Each number is 200 + 20 x the weight over its row's rms, rounded and kept within 0 to 999. Layers, rows and columns count from 0. The size before them is the row's rms in percent of the matrix's.

# layer 6 MLP down (transposed), 640x160, rms 0.0875, rows 490-533, columns 0-79
133,180,217,175,187,181,237,216,181,196,197,185,208,183,233,238,236,211,222,198,213,209,215,214,175,241,194,207,208,186,205,207,200,151,215,211,214,202,204,189,192,188,187,213,183,145,171,165,218,199,203,187,191,218,183,184,210,234,220,159,173,179,198,194,186,176,176,197,187,201,200,187,203,203,209,227,248,218,198,198,208
113,174,196,209,179,206,195,187,154,208,185,198,195,174,197,222,209,230,232,178,203,177,148,209,182,197,195,190,217,199,228,195,171,165,208,195,212,212,207,156,215,205,210,197,213,201,196,203,182,177,191,151,202,211,210,176,229,203,193,187,223,183,185,194,210,210,164,236,192,193,216,190,220,186,198,195,192,204,199,211,216
074,218,224,205,179,212,218,205,180,202,171,208,182,217,226,212,185,189,192,193,202,234,214,188,209,209,238,149,218,178,242,193,236,214,197,180,188,172,173,162,230,234,202,197,204,198,198,216,198,200,248,209,199,193,179,197,188,210,211,199,176,161,203,183,185,188,207,197,269,217,221,221,224,194,172,216,205,174,181,220,221
128,198,205,241,160,195,178,238,246,181,204,175,166,173,194,211,222,173,261,170,215,178,217,225,208,224,197,197,211,251,169,220,171,226,233,200,153,191,192,239,181,184,168,186,217,174,172,197,223,227,171,216,209,199,203,227,195,230,200,173,162,205,198,183,203,206,226,213,197,196,186,204,222,217,219,190,214,176,194,203,232
042,196,183,211,212,211,191,192,200,200,214,190,214,206,182,196,206,214,210,204,192,207,178,202,188,175,266,193,195,208,190,187,229,195,215,217,192,232,203,187,193,204,191,204,246,210,192,207,195,233,231,189,180,197,202,220,223,189,203,188,186,184,198,216,219,196,199,194,216,187,205,210,222,184,191,193,199,145,192,204,207
134,255,231,166,210,190,187,234,200,206,239,163,209,189,181,166,182,193,211,190,222,214,164,209,214,208,209,180,225,163,202,198,199,190,197,177,200,188,203,221,200,208,215,197,192,192,181,206,226,205,187,201,187,171,206,206,189,199,180,155,178,210,208,212,188,210,232,216,218,169,192,201,209,187,189,154,211,196,196,202,197
027,196,223,190,194,210,204,185,182,222,188,147,203,205,191,147,216,212,179,201,172,188,170,197,201,190,192,221,217,232,211,152,189,192,195,183,186,168,210,230,224,182,214,208,185,179,192,178,184,161,195,163,185,219,196,217,234,169,187,214,202,206,228,219,186,187,205,201,188,197,202,183,182,235,202,193,211,199,194,177,256
106,186,201,206,225,197,187,210,200,213,202,190,199,193,191,201,170,206,195,195,203,216,207,190,222,186,162,213,196,233,173,168,221,190,180,196,200,189,215,180,180,176,199,205,191,191,197,211,192,167,222,175,188,234,193,201,243,207,156,216,193,228,169,203,211,230,222,166,187,203,181,200,192,215,204,191,194,225,197,199,209
005,196,196,195,242,177,183,172,187,202,205,185,159,195,192,206,208,195,210,215,222,221,193,154,174,190,219,214,232,202,201,221,196,186,227,209,208,169,227,187,217,215,201,183,184,195,177,217,194,182,165,208,186,227,185,166,190,210,211,209,182,174,168,227,192,197,197,212,186,187,180,214,185,191,196,189,189,198,202,201,238
134,184,210,205,217,203,194,197,195,203,231,220,213,200,238,222,182,202,207,200,202,189,146,207,205,169,180,262,190,235,191,198,215,174,200,199,152,241,180,157,190,210,191,184,223,206,180,153,223,187,184,211,214,224,191,195,172,204,216,218,215,216,192,195,192,174,155,188,203,205,196,212,224,221,199,165,191,188,178,221,197
119,198,183,220,179,221,194,189,189,199,205,196,222,212,181,172,203,198,180,244,226,188,140,235,210,226,239,179,196,226,178,188,158,137,203,185,186,211,206,215,214,209,215,217,183,193,185,224,229,217,213,226,181,225,191,229,212,206,208,175,220,212,174,172,189,202,191,202,203,206,211,194,198,232,196,185,219,208,207,156,176
132,217,223,185,217,218,177,195,206,191,224,195,210,170,183,219,216,210,185,219,203,216,213,215,229,204,187,235,222,218,203,183,255,193,190,204,194,213,136,188,192,184,238,171,189,216,155,176,191,154,174,205,195,198,223,186,209,170,201,180,184,219,207,213,218,199,192,188,180,193,166,205,215,183,211,230,184,196,204,200,162
137,207,199,212,242,183,228,209,218,237,205,183,193,185,188,191,192,184,185,198,216,208,241,234,188,172,185,238,212,181,192,178,220,182,206,179,188,202,192,213,233,206,182,211,209,215,179,197,156,174,222,208,197,201,176,156,211,179,203,180,184,178,202,201,184,176,202,192,216,187,194,196,207,140,197,237,196,213,209,217,240
120,223,214,225,226,190,210,215,249,219,209,204,170,203,187,239,186,198,213,215,187,194,274,179,238,219,226,242,192,218,177,219,182,209,164,189,211,196,221,191,225,199,194,216,182,179,200,231,196,221,195,172,182,177,183,188,184,225,175,206,172,150,229,190,198,194,202,222,221,222,236,225,204,202,203,208,219,231,165,194,171
036,224,204,205,203,213,224,221,206,199,223,191,197,207,232,207,188,175,188,223,170,195,174,183,215,185,243,191,249,211,199,205,235,230,201,165,181,182,213,205,214,205,237,192,187,198,214,197,206,167,200,184,206,199,192,196,204,198,180,181,204,178,219,180,210,206,168,213,224,213,165,259,165,212,211,233,205,182,234,199,196
119,172,193,227,204,205,197,222,196,195,191,166,188,213,202,247,155,189,161,243,180,240,202,218,234,217,192,230,202,194,205,194,183,161,191,218,220,193,228,176,212,201,200,184,207,166,220,197,249,178,217,197,198,192,214,233,182,210,214,206,235,180,163,193,237,200,199,201,202,179,210,203,169,206,218,229,203,203,190,155,204
133,183,224,231,184,183,203,195,187,193,215,209,217,212,202,215,220,205,149,222,254,180,208,167,180,213,194,205,215,206,185,208,201,207,206,163,235,205,215,175,241,222,214,224,187,206,206,176,157,165,217,196,188,199,200,185,201,206,217,187,205,213,224,188,218,206,197,208,198,210,214,199,197,184,185,202,201,215,162,211,173
116,172,209,213,220,222,226,181,235,210,211,198,217,184,213,196,178,187,218,212,221,189,196,200,170,182,188,217,243,228,209,202,197,225,175,180,199,172,200,201,167,199,223,172,192,198,218,193,204,238,215,203,193,208,182,173,162,197,190,210,197,192,180,205,218,173,216,178,207,173,196,241,179,176,206,190,205,218,175,175,231
100,208,200,184,218,197,216,193,147,196,190,179,230,192,193,229,217,211,172,201,181,197,204,168,203,194,194,202,166,206,226,198,243,211,212,196,195,174,207,206,222,208,227,181,172,182,217,205,217,192,197,210,228,208,149,168,204,182,193,181,195,216,191,208,191,190,223,249,184,188,206,212,197,242,213,194,199,197,175,216,164
056,209,195,189,176,208,173,205,214,193,217,214,234,201,184,221,223,206,218,225,192,182,227,220,174,197,204,213,195,198,194,219,197,169,204,177,219,178,234,232,196,197,237,205,219,207,225,181,179,192,199,209,219,194,199,188,215,189,253,218,193,197,226,145,201,189,195,216,224,171,149,192,182,202,201,220,211,178,228,220,173
130,210,219,222,222,186,212,192,185,206,171,205,189,211,191,191,188,202,208,192,192,240,209,180,222,188,219,188,175,217,189,181,210,216,183,213,174,187,217,205,199,211,218,189,188,189,197,207,218,213,203,163,208,196,174,221,192,196,188,201,180,186,210,181,233,238,202,199,207,227,233,242,229,189,167,183,227,189,199,184,267
004,190,187,184,216,197,189,214,172,247,202,180,183,214,210,195,223,226,216,201,178,181,206,186,198,222,200,212,191,189,169,182,209,191,158,208,225,236,188,195,239,179,191,204,200,223,196,230,206,212,186,182,222,204,227,160,185,208,167,195,175,179,200,226,214,161,169,200,201,189,219,182,194,224,202,202,207,187,195,229,205
113,213,197,189,203,199,224,182,152,193,184,199,213,222,202,160,160,196,183,195,210,220,168,210,210,214,185,223,211,225,202,192,189,215,196,196,155,186,197,214,193,196,172,203,176,186,216,209,209,234,180,189,200,174,205,222,177,208,169,211,252,192,189,185,143,185,169,172,193,195,181,170,196,214,216,193,179,245,241,189,214
124,186,212,234,243,212,186,204,219,198,195,179,196,212,169,195,190,171,193,231,187,192,231,209,237,186,189,223,206,222,192,206,210,197,178,220,181,205,193,201,216,204,222,167,212,235,202,219,226,170,215,227,245,196,192,183,223,200,225,210,243,214,192,200,214,217,236,199,208,197,227,187,210,195,195,239,194,198,197,192,192
099,199,193,192,161,218,219,204,181,234,215,190,248,213,179,226,167,240,188,188,179,196,178,188,213,228,226,227,203,210,215,230,166,205,197,182,196,233,196,191,193,216,214,201,213,212,194,173,214,205,195,199,197,205,212,174,240,174,218,194,207,216,208,209,211,231,241,191,195,205,223,193,161,185,202,216,160,188,213,219,212
123,168,173,169,192,181,178,192,192,221,169,217,204,210,197,196,194,178,214,187,186,177,199,211,162,199,180,195,193,197,214,209,201,170,181,200,184,206,215,181,226,217,201,161,234,179,244,210,231,189,196,164,201,175,194,214,192,212,215,210,172,160,202,207,197,219,224,196,205,218,173,199,209,215,191,200,187,141,221,230,220
125,210,189,195,194,217,213,216,216,209,220,188,164,219,187,191,180,210,195,212,190,217,200,198,217,196,203,184,182,173,217,253,157,218,211,196,230,223,207,193,211,185,193,179,200,203,191,200,192,201,209,207,218,180,183,204,193,200,202,165,219,210,187,202,204,173,183,225,165,202,171,214,225,218,226,184,163,211,259,203,192
013,217,249,207,193,211,190,202,164,193,196,200,206,181,165,234,206,216,244,197,169,215,194,217,190,217,209,210,238,215,191,222,199,204,167,237,193,207,182,184,202,182,217,206,181,224,217,207,225,196,188,219,187,166,214,198,188,229,211,213,190,210,204,193,201,207,226,230,187,175,177,218,241,180,252,186,211,183,196,217,166
102,201,183,199,216,216,203,234,216,212,238,174,222,209,178,254,214,182,193,206,180,213,208,179,188,195,167,221,184,202,219,191,183,191,169,200,208,195,206,186,190,155,206,189,205,225,198,206,210,214,231,192,160,195,213,197,207,182,232,210,186,216,206,192,226,212,200,215,209,230,226,194,188,155,171,147,198,185,185,182,175
020,199,178,199,191,232,158,210,235,192,173,156,192,211,183,179,225,202,197,215,184,214,209,207,173,238,217,200,166,208,154,220,193,181,179,196,232,177,199,194,191,196,213,197,213,213,203,174,195,223,184,207,170,188,198,221,230,207,200,213,197,224,213,244,195,239,161,198,198,222,173,180,183,204,198,195,207,217,193,202,198
021,214,210,177,189,236,175,201,201,187,220,206,241,197,214,182,197,178,223,191,181,160,205,171,161,206,173,203,246,190,202,210,209,249,197,208,208,213,210,167,192,206,196,205,228,233,209,196,196,183,167,233,197,186,209,241,214,245,185,189,190,222,236,247,222,206,176,210,235,198,200,226,226,176,186,151,214,212,201,244,194
094,212,197,201,177,216,225,137,211,189,203,186,208,200,186,185,243,207,199,231,192,187,211,213,191,205,229,183,202,230,225,185,184,204,173,172,201,211,172,165,229,224,244,177,225,190,177,216,208,191,200,204,218,185,224,209,217,199,200,169,194,233,203,181,187,204,192,175,234,191,191,190,199,185,211,208,220,166,185,196,157
034,159,224,181,189,227,152,207,254,168,226,211,217,189,189,232,212,208,218,216,232,181,211,180,212,201,195,192,151,234,195,195,214,224,190,194,173,179,240,191,212,218,184,190,209,222,174,192,221,204,186,183,165,215,207,202,194,220,199,192,185,220,210,204,213,173,177,215,200,211,156,211,249,209,177,187,204,188,229,165,203
068,175,194,185,182,194,197,212,185,167,229,226,246,235,194,186,237,193,232,223,213,182,215,180,179,204,183,189,188,250,190,206,208,176,220,215,190,177,193,218,203,226,204,193,183,188,184,201,205,271,227,216,183,196,209,180,222,178,204,165,188,176,219,215,204,193,187,195,220,185,179,235,237,190,187,208,202,211,225,201,220
034,164,196,192,223,197,137,206,226,196,200,205,218,171,160,227,193,194,212,210,183,208,191,200,229,234,186,151,194,276,216,200,179,195,176,211,180,206,201,188,196,172,212,180,222,207,176,181,207,202,167,208,225,181,186,187,208,231,183,184,191,163,204,188,169,184,185,240,205,238,193,208,202,193,184,191,219,202,187,224,196
007,221,231,161,197,210,164,211,180,183,230,184,210,214,176,185,179,179,236,220,199,192,199,173,206,190,225,208,234,202,174,227,185,212,161,214,206,202,206,212,234,192,247,200,202,205,196,224,223,180,178,223,190,183,209,217,191,235,205,178,192,202,189,241,203,234,201,221,170,181,190,214,228,214,181,188,197,185,186,238,211
062,173,223,178,224,192,157,223,190,226,199,202,223,234,191,203,219,205,215,213,196,202,208,211,186,179,211,212,205,212,165,205,209,178,200,231,222,177,199,173,193,210,217,210,179,205,222,175,248,205,213,215,201,187,210,192,227,191,231,209,219,213,239,197,196,214,220,220,213,193,246,211,178,175,211,212,193,193,195,194,219
131,240,191,195,181,204,164,203,210,168,193,177,177,209,196,221,182,199,174,194,213,231,166,223,213,204,206,218,217,211,206,242,199,186,192,218,233,198,193,178,207,176,201,247,183,203,224,204,205,202,180,211,173,200,208,188,185,213,204,195,216,210,183,161,141,205,215,187,195,228,220,210,183,193,168,177,174,172,166,174,161
124,206,207,209,172,209,201,218,209,236,184,212,222,234,183,212,188,202,207,199,178,158,184,176,225,196,181,224,212,231,190,175,170,235,226,194,195,216,234,169,207,184,214,188,190,192,186,197,212,236,193,194,210,199,221,189,208,197,198,211,208,192,212,172,235,246,184,209,209,196,215,218,222,189,199,170,202,168,161,174,197
118,196,192,183,185,194,222,187,200,193,187,190,197,190,193,212,220,178,210,198,174,202,218,178,165,203,215,220,181,216,208,179,192,160,184,202,206,177,186,212,218,206,190,211,182,221,184,174,231,252,248,187,194,238,222,188,196,175,170,150,206,179,238,207,208,214,215,204,195,225,198,228,219,197,199,203,189,192,237,176,201
119,212,178,212,194,165,201,189,143,170,193,174,222,199,179,222,191,255,171,210,169,198,207,178,190,206,200,172,188,215,231,206,194,224,169,182,181,222,194,179,199,168,185,197,174,185,212,197,226,173,202,187,265,210,173,190,191,222,165,172,203,206,196,202,222,199,204,219,211,186,187,172,201,189,203,237,205,236,180,199,174
105,213,208,208,183,176,228,204,211,261,225,217,200,185,189,190,197,248,220,193,193,199,189,214,201,191,212,219,161,228,220,212,201,196,194,228,187,169,207,227,204,182,191,169,221,209,221,150,246,181,214,198,235,188,205,207,195,192,171,188,211,209,225,211,173,217,228,171,205,193,216,176,170,219,196,213,178,175,226,207,192
010,226,237,175,210,203,196,216,205,180,190,166,206,169,224,156,196,220,184,185,243,197,213,170,190,217,187,190,219,212,201,243,172,194,210,209,203,173,148,241,209,227,212,193,189,207,176,192,201,190,201,208,186,173,193,190,183,195,218,187,216,173,202,187,175,153,171,198,197,192,170,212,196,196,177,217,159,211,202,224,203
059,181,207,181,179,213,197,194,200,230,206,193,243,199,178,206,198,188,193,214,222,189,206,150,199,227,199,209,202,206,162,192,206,167,206,170,227,191,209,165,193,206,191,193,196,210,184,186,198,182,222,250,220,182,220,227,190,199,214,236,211,184,201,204,208,218,243,195,216,174,186,183,211,221,157,172,213,219,169,218,216
# layer 6 MLP up, 640x160, rms 0.181, rows 491-534, columns 0-79
101,229,201,239,191,238,225,225,169,233,193,188,217,186,189,203,165,180,187,210,241,207,195,195,185,199,223,197,197,187,188,198,197,208,207,179,208,178,158,177,166,190,206,198,245,216,230,194,187,198,202,193,214,195,194,191,218,227,185,172,205,201,189,205,209,208,187,223,195,213,204,206,195,226,230,237,153,189,191,222,194
075,190,183,201,196,199,198,211,229,223,192,195,238,190,185,189,187,178,190,225,208,201,186,189,210,203,223,211,175,204,218,212,185,198,205,234,158,163,199,182,174,166,225,174,216,220,183,195,208,186,206,180,207,195,197,205,160,211,186,204,236,184,181,178,195,185,234,202,250,179,197,198,248,182,236,184,180,199,198,237,186
124,212,195,182,192,229,223,174,200,162,166,225,208,194,188,217,200,211,195,188,176,199,190,188,216,207,223,190,217,231,203,172,199,208,188,206,213,200,162,188,170,207,252,152,213,249,177,223,206,186,233,203,185,196,245,217,212,210,145,207,207,182,188,211,204,200,240,186,222,205,189,200,215,160,189,219,207,218,180,200,203
042,159,169,230,189,192,184,219,182,203,203,216,181,175,209,198,202,196,195,209,200,210,186,206,186,195,200,200,171,193,221,181,193,182,181,195,179,170,186,229,225,214,227,198,205,190,181,182,227,184,263,170,207,180,184,194,171,211,195,193,226,208,222,197,154,208,214,153,184,202,166,191,195,175,231,200,198,185,215,217,155
120,198,204,210,228,223,218,196,256,211,222,187,187,196,183,215,182,160,201,186,207,238,211,191,182,177,211,175,186,158,189,214,179,196,182,189,258,231,186,214,186,194,203,174,178,231,213,173,191,190,174,208,196,193,232,195,190,222,210,213,215,203,215,228,205,203,219,199,245,199,211,208,229,197,215,183,182,187,191,177,241
029,208,181,200,262,246,245,155,196,201,180,214,181,199,232,181,201,197,188,250,194,207,204,223,238,215,225,187,171,198,211,195,167,192,158,199,159,180,242,189,180,189,196,187,170,201,207,192,198,213,176,189,191,191,211,182,184,193,196,175,182,199,219,207,180,205,207,221,209,202,198,193,209,234,195,244,241,227,214,179,233
102,203,217,207,217,207,179,168,203,210,200,222,191,219,149,216,184,223,207,223,226,203,202,175,190,190,236,220,147,215,202,209,214,202,191,194,202,222,221,166,160,158,182,182,181,195,213,187,175,205,210,226,195,192,192,190,242,175,204,222,205,204,197,205,184,191,201,162,196,204,219,187,191,211,225,243,196,194,209,158,230
006,216,205,175,189,205,190,210,195,208,198,213,261,228,206,221,228,206,216,216,196,204,210,233,208,212,204,206,168,197,167,235,181,191,199,209,168,165,178,184,194,210,154,200,198,209,191,170,242,219,187,230,192,209,177,211,184,225,184,221,201,205,186,202,179,196,197,223,192,146,173,206,207,219,226,210,224,140,195,194,175
129,175,215,186,203,204,180,206,217,246,188,194,217,204,212,221,233,177,209,155,203,191,192,222,209,212,212,198,183,202,194,193,241,201,165,177,184,219,194,207,235,218,213,202,196,214,198,201,174,209,180,187,208,173,198,162,189,188,184,229,183,208,148,198,186,193,198,192,157,212,195,170,199,192,218,199,185,195,201,189,182
108,214,187,187,238,205,212,202,220,203,210,220,194,212,166,195,231,205,189,181,214,205,240,201,199,223,235,229,221,211,216,200,178,199,205,207,228,212,206,209,169,185,177,168,200,211,184,223,198,184,223,198,199,195,223,215,207,197,214,203,189,186,188,196,230,195,208,208,197,193,239,157,270,215,218,215,206,221,211,231,196
132,212,202,209,180,197,168,210,200,211,211,219,153,188,206,183,217,191,200,186,232,206,225,195,191,218,190,167,232,200,197,197,183,170,177,210,198,225,259,178,196,198,203,201,222,200,211,223,188,201,187,201,201,221,194,213,181,213,205,176,209,219,223,169,240,221,208,156,219,184,181,201,183,204,185,209,184,198,186,212,199
125,176,226,198,187,186,200,215,183,191,184,259,201,166,237,192,183,170,195,183,186,206,192,217,217,227,183,226,233,175,179,204,190,240,189,196,213,204,215,191,207,192,214,204,224,225,195,205,230,196,227,179,224,209,192,185,203,161,196,240,164,202,218,202,163,189,209,220,237,198,191,201,192,216,245,203,167,200,163,198,204
122,200,146,188,165,215,188,222,180,176,238,176,200,198,195,203,190,204,216,190,252,217,214,203,223,182,194,195,232,215,175,196,199,209,207,216,206,188,196,199,225,230,222,210,217,176,196,248,188,211,211,186,219,242,188,212,227,205,196,187,211,205,223,172,200,183,206,194,216,204,186,187,210,195,196,232,219,193,220,183,240
037,192,217,227,192,206,213,187,173,203,179,184,188,193,197,190,247,160,172,156,192,210,188,200,203,206,203,214,213,216,179,190,214,222,229,183,181,171,191,199,222,209,192,190,202,183,190,196,172,219,239,228,249,215,184,203,189,155,173,220,215,193,177,237,195,221,157,190,202,221,190,199,198,218,218,184,178,166,177,195,198
123,205,215,200,228,184,192,216,190,197,243,199,212,206,193,214,218,195,171,199,204,207,180,216,201,197,192,147,164,195,193,228,224,202,233,187,211,199,158,190,214,180,209,230,230,236,191,212,194,223,217,203,184,201,192,220,194,176,210,212,207,202,217,197,170,222,174,210,229,200,206,192,180,213,211,206,194,230,236,196,193
145,197,212,182,189,231,175,200,216,236,236,169,218,211,203,178,186,179,192,197,208,214,219,234,197,194,232,201,234,207,195,201,218,216,170,205,229,222,242,192,190,229,193,234,194,224,229,191,226,184,211,193,213,207,206,210,210,229,195,206,230,225,175,193,182,198,204,205,201,197,196,170,203,186,204,222,229,201,184,218,232
127,234,200,243,225,185,208,157,196,197,211,232,202,173,197,238,176,214,216,198,184,181,197,228,187,228,202,230,214,162,220,187,214,178,180,224,189,185,269,206,220,193,187,173,202,216,192,223,208,212,198,178,169,186,157,214,233,191,224,192,207,188,188,197,175,225,200,207,186,174,166,189,230,210,188,209,177,210,187,189,186
108,178,262,196,226,222,194,179,190,192,195,225,222,174,214,214,223,195,183,209,187,207,208,192,157,199,204,205,172,164,176,231,224,195,215,223,199,188,196,217,190,193,229,197,206,192,217,152,213,181,213,183,196,198,212,218,194,241,187,205,208,233,202,184,223,204,225,252,217,235,214,196,223,239,189,195,230,219,196,217,182
055,191,222,182,184,201,207,204,226,217,206,192,232,243,195,205,185,183,206,168,183,156,216,202,202,156,209,235,208,193,194,241,194,201,199,251,210,190,215,227,221,188,212,246,193,179,171,195,225,227,186,201,176,200,235,203,195,207,206,221,205,179,194,187,206,214,181,226,190,170,211,188,229,187,193,208,212,232,189,235,173
129,189,196,182,191,178,217,182,221,173,216,178,200,221,229,199,197,200,165,200,187,185,198,188,199,220,211,205,150,214,194,181,219,193,174,220,192,207,219,206,143,196,197,176,190,234,204,227,201,195,187,217,216,198,184,189,201,179,230,213,200,240,176,196,210,214,233,239,194,193,203,200,197,221,208,224,235,212,215,196,173
007,222,208,218,168,213,185,218,204,232,214,221,226,189,222,201,225,227,198,191,162,227,205,201,203,194,209,171,194,194,147,184,197,218,192,177,222,196,194,175,190,208,176,197,209,220,218,185,196,230,167,228,196,231,198,206,184,203,189,201,205,196,190,164,240,169,218,182,216,259,210,138,227,237,182,200,187,184,217,238,189
118,232,196,206,185,208,181,228,187,151,217,194,181,221,173,192,174,170,187,183,194,234,235,234,212,203,199,217,170,191,206,203,217,221,210,195,226,211,236,239,212,185,225,188,208,184,197,191,195,191,233,196,193,198,220,182,155,194,186,197,213,204,173,202,195,206,200,202,174,166,185,203,155,207,178,206,197,207,217,199,181
122,192,189,216,176,179,204,190,186,209,214,200,177,199,214,192,238,200,189,167,191,171,194,183,186,209,229,199,180,214,211,189,185,144,234,205,166,236,164,191,210,220,188,199,215,210,188,183,228,200,172,250,215,175,197,180,187,191,177,197,207,201,195,192,247,181,218,233,194,192,217,215,191,202,205,176,203,208,231,188,193
100,188,206,212,193,191,207,182,215,196,233,201,181,191,217,209,227,227,206,198,244,211,206,194,182,170,199,214,200,183,201,212,201,146,215,202,154,178,191,186,186,198,191,192,209,229,199,188,220,233,181,201,161,188,184,171,178,196,202,218,227,184,230,181,211,207,221,144,218,201,176,181,180,214,205,205,214,175,164,227,191
123,181,220,188,190,195,219,212,211,199,229,199,207,177,180,210,186,199,197,214,201,201,212,168,190,205,177,183,201,194,175,233,171,195,204,225,221,195,229,195,152,189,194,207,166,224,247,231,181,197,234,191,240,210,224,253,197,202,172,181,179,176,184,171,227,185,193,192,181,218,188,196,164,220,220,206,177,170,198,185,208
119,184,227,198,176,215,198,207,220,205,219,229,216,174,199,182,195,205,170,177,205,212,201,219,186,221,222,224,219,185,200,208,209,246,189,220,181,199,223,201,215,212,198,171,210,209,202,209,232,186,229,205,185,238,201,200,178,209,202,188,194,170,209,198,192,212,221,209,160,232,230,197,233,181,217,196,193,205,225,201,226
013,207,202,242,186,199,187,198,200,211,255,151,227,212,182,153,188,189,196,200,200,221,205,226,188,219,255,187,203,164,202,193,200,231,224,209,194,206,172,204,182,237,172,220,191,200,213,210,211,204,180,210,198,169,217,196,171,214,181,184,205,178,171,192,216,176,184,218,204,195,208,225,215,207,183,192,187,170,205,186,184
099,177,184,213,211,218,209,192,220,223,200,178,171,170,193,191,179,214,156,194,243,232,233,208,209,218,178,200,237,200,209,228,190,203,228,199,203,216,249,199,204,199,196,177,170,245,193,196,202,219,227,208,238,222,198,188,202,228,214,195,193,226,214,223,204,216,172,189,192,168,186,187,211,224,177,217,240,210,205,199,212
021,180,212,194,194,173,229,180,178,184,199,239,178,165,213,148,212,234,178,159,219,211,204,228,162,208,217,221,192,200,183,225,197,189,241,227,208,208,166,185,160,183,204,205,203,209,201,194,198,229,198,219,185,204,194,193,202,202,188,219,203,197,216,213,183,216,176,168,191,211,200,210,184,192,220,189,195,194,202,189,192
024,192,209,186,209,223,207,217,170,231,212,212,199,186,187,164,225,228,207,197,213,181,217,173,145,178,173,181,213,194,193,182,239,191,229,213,205,185,193,215,194,216,156,205,204,185,183,189,209,189,182,246,234,221,231,219,193,179,195,198,191,202,223,209,205,218,192,216,228,214,180,238,197,201,156,208,236,207,166,213,226
096,204,179,242,189,197,210,209,267,209,189,213,232,198,200,210,185,195,188,186,204,188,172,164,190,197,207,207,166,240,188,224,202,240,213,207,225,204,171,206,223,188,190,219,210,167,210,195,219,214,194,220,221,188,172,196,204,198,201,185,193,177,211,172,243,204,216,221,212,217,193,162,175,182,223,196,223,231,196,191,231
031,194,221,178,224,211,193,249,219,232,224,208,187,158,196,208,212,218,216,223,199,189,211,202,192,191,176,224,185,191,214,189,216,228,206,188,203,202,209,218,206,201,189,187,206,178,195,185,230,223,193,238,181,228,214,193,196,206,182,160,169,210,203,219,231,213,198,192,126,184,179,212,239,209,178,178,193,209,232,181,229
067,220,210,188,183,179,223,228,177,199,195,211,186,255,200,220,185,203,184,226,236,202,206,214,202,220,204,197,227,198,165,179,183,205,226,198,207,182,223,202,197,216,192,212,167,182,190,202,202,197,209,256,170,235,203,183,209,163,181,171,217,186,228,221,215,200,239,210,226,207,202,162,221,176,208,206,217,202,206,188,167
031,174,224,190,219,203,184,170,171,180,178,204,186,167,197,182,170,204,232,175,174,185,186,156,218,175,205,196,200,238,203,225,233,216,192,182,184,221,196,214,217,193,171,203,214,197,181,225,206,231,189,222,185,219,174,194,206,207,179,191,198,212,206,185,202,213,187,215,217,189,207,243,203,206,218,192,240,217,214,176,236
009,202,224,220,178,206,199,183,196,195,245,206,214,212,173,196,199,169,236,175,228,191,196,197,185,196,228,208,189,184,205,224,203,200,208,168,207,202,225,179,198,201,205,226,210,224,177,195,230,177,195,237,219,158,190,172,206,203,222,178,188,195,201,211,193,228,197,216,224,161,200,205,194,196,152,223,218,207,197,215,232
067,175,210,177,195,237,200,203,204,213,197,194,206,192,182,183,233,189,212,220,184,204,228,180,206,230,217,191,200,227,162,181,170,189,225,198,230,189,227,182,168,220,209,205,182,190,180,218,217,247,208,200,207,212,236,189,226,171,239,223,194,194,218,207,185,192,181,200,170,197,198,171,217,188,212,219,203,180,187,210,231
129,171,216,202,188,174,196,186,203,182,253,208,209,220,207,200,197,203,205,196,190,196,190,183,190,195,202,189,205,148,214,189,212,235,197,216,190,177,198,198,177,221,180,193,213,212,197,201,163,233,187,254,156,226,210,178,204,165,220,210,185,207,185,158,231,228,206,222,190,200,174,186,199,209,171,214,194,220,191,154,191
124,197,146,192,170,218,200,225,195,199,184,186,208,218,213,218,208,192,197,198,226,223,176,203,237,214,207,175,228,213,204,206,195,169,202,158,192,186,188,195,197,232,170,186,212,188,200,223,192,206,220,192,182,167,190,233,183,188,222,225,203,191,237,226,210,228,206,199,194,208,190,193,216,216,206,187,174,218,231,192,226
113,193,211,185,198,199,176,190,204,171,216,160,210,188,205,207,216,207,190,205,205,227,213,201,201,159,210,210,195,226,209,227,184,185,217,217,184,185,197,239,195,200,215,187,155,225,210,182,207,226,183,192,194,231,208,170,201,190,240,210,208,202,198,169,217,230,218,178,205,250,198,244,176,197,186,189,192,181,211,207,213
108,170,204,199,194,196,199,167,205,195,193,214,192,179,196,170,198,198,215,187,197,184,182,181,213,236,192,168,226,197,199,241,207,179,170,200,213,210,183,211,231,242,221,202,184,206,180,211,206,228,233,172,213,217,167,183,243,194,206,213,187,172,172,208,224,250,170,198,146,192,172,179,188,203,254,188,194,196,181,239,244
099,174,233,222,194,202,196,170,191,172,201,182,260,176,224,222,162,201,225,187,214,179,175,164,203,208,186,218,177,185,159,189,216,195,216,206,203,216,196,219,181,198,198,182,173,237,232,182,210,168,238,211,256,209,184,198,220,185,180,198,201,214,162,216,187,191,189,150,188,180,213,201,218,220,201,204,171,204,218,198,187
010,184,139,222,199,213,214,181,214,184,210,194,214,220,214,209,201,188,200,226,189,246,197,162,219,219,215,206,167,249,229,205,224,193,204,195,204,210,179,170,178,197,203,181,199,209,205,207,230,198,182,208,209,205,214,157,192,244,200,173,196,208,177,195,235,232,191,178,173,189,189,173,217,201,210,223,212,160,207,170,248
061,200,192,204,235,218,204,206,227,174,167,227,216,184,217,180,211,183,197,233,198,197,212,182,186,187,194,208,201,184,182,211,181,193,227,233,204,200,197,183,171,174,232,221,205,197,211,262,182,178,194,238,192,175,203,161,190,228,210,195,188,230,221,210,203,190,173,178,199,231,226,195,225,202,186,222,242,194,185,210,193
024,248,199,212,171,229,173,175,209,216,208,209,198,197,204,180,220,197,191,179,204,205,221,190,184,203,230,205,189,223,205,206,185,200,222,192,191,212,192,199,201,227,189,159,188,201,196,202,203,202,208,190,202,187,171,209,186,220,205,241,189,184,243,198,204,232,186,201,206,199,191,215,220,187,209,180,223,207,168,181,201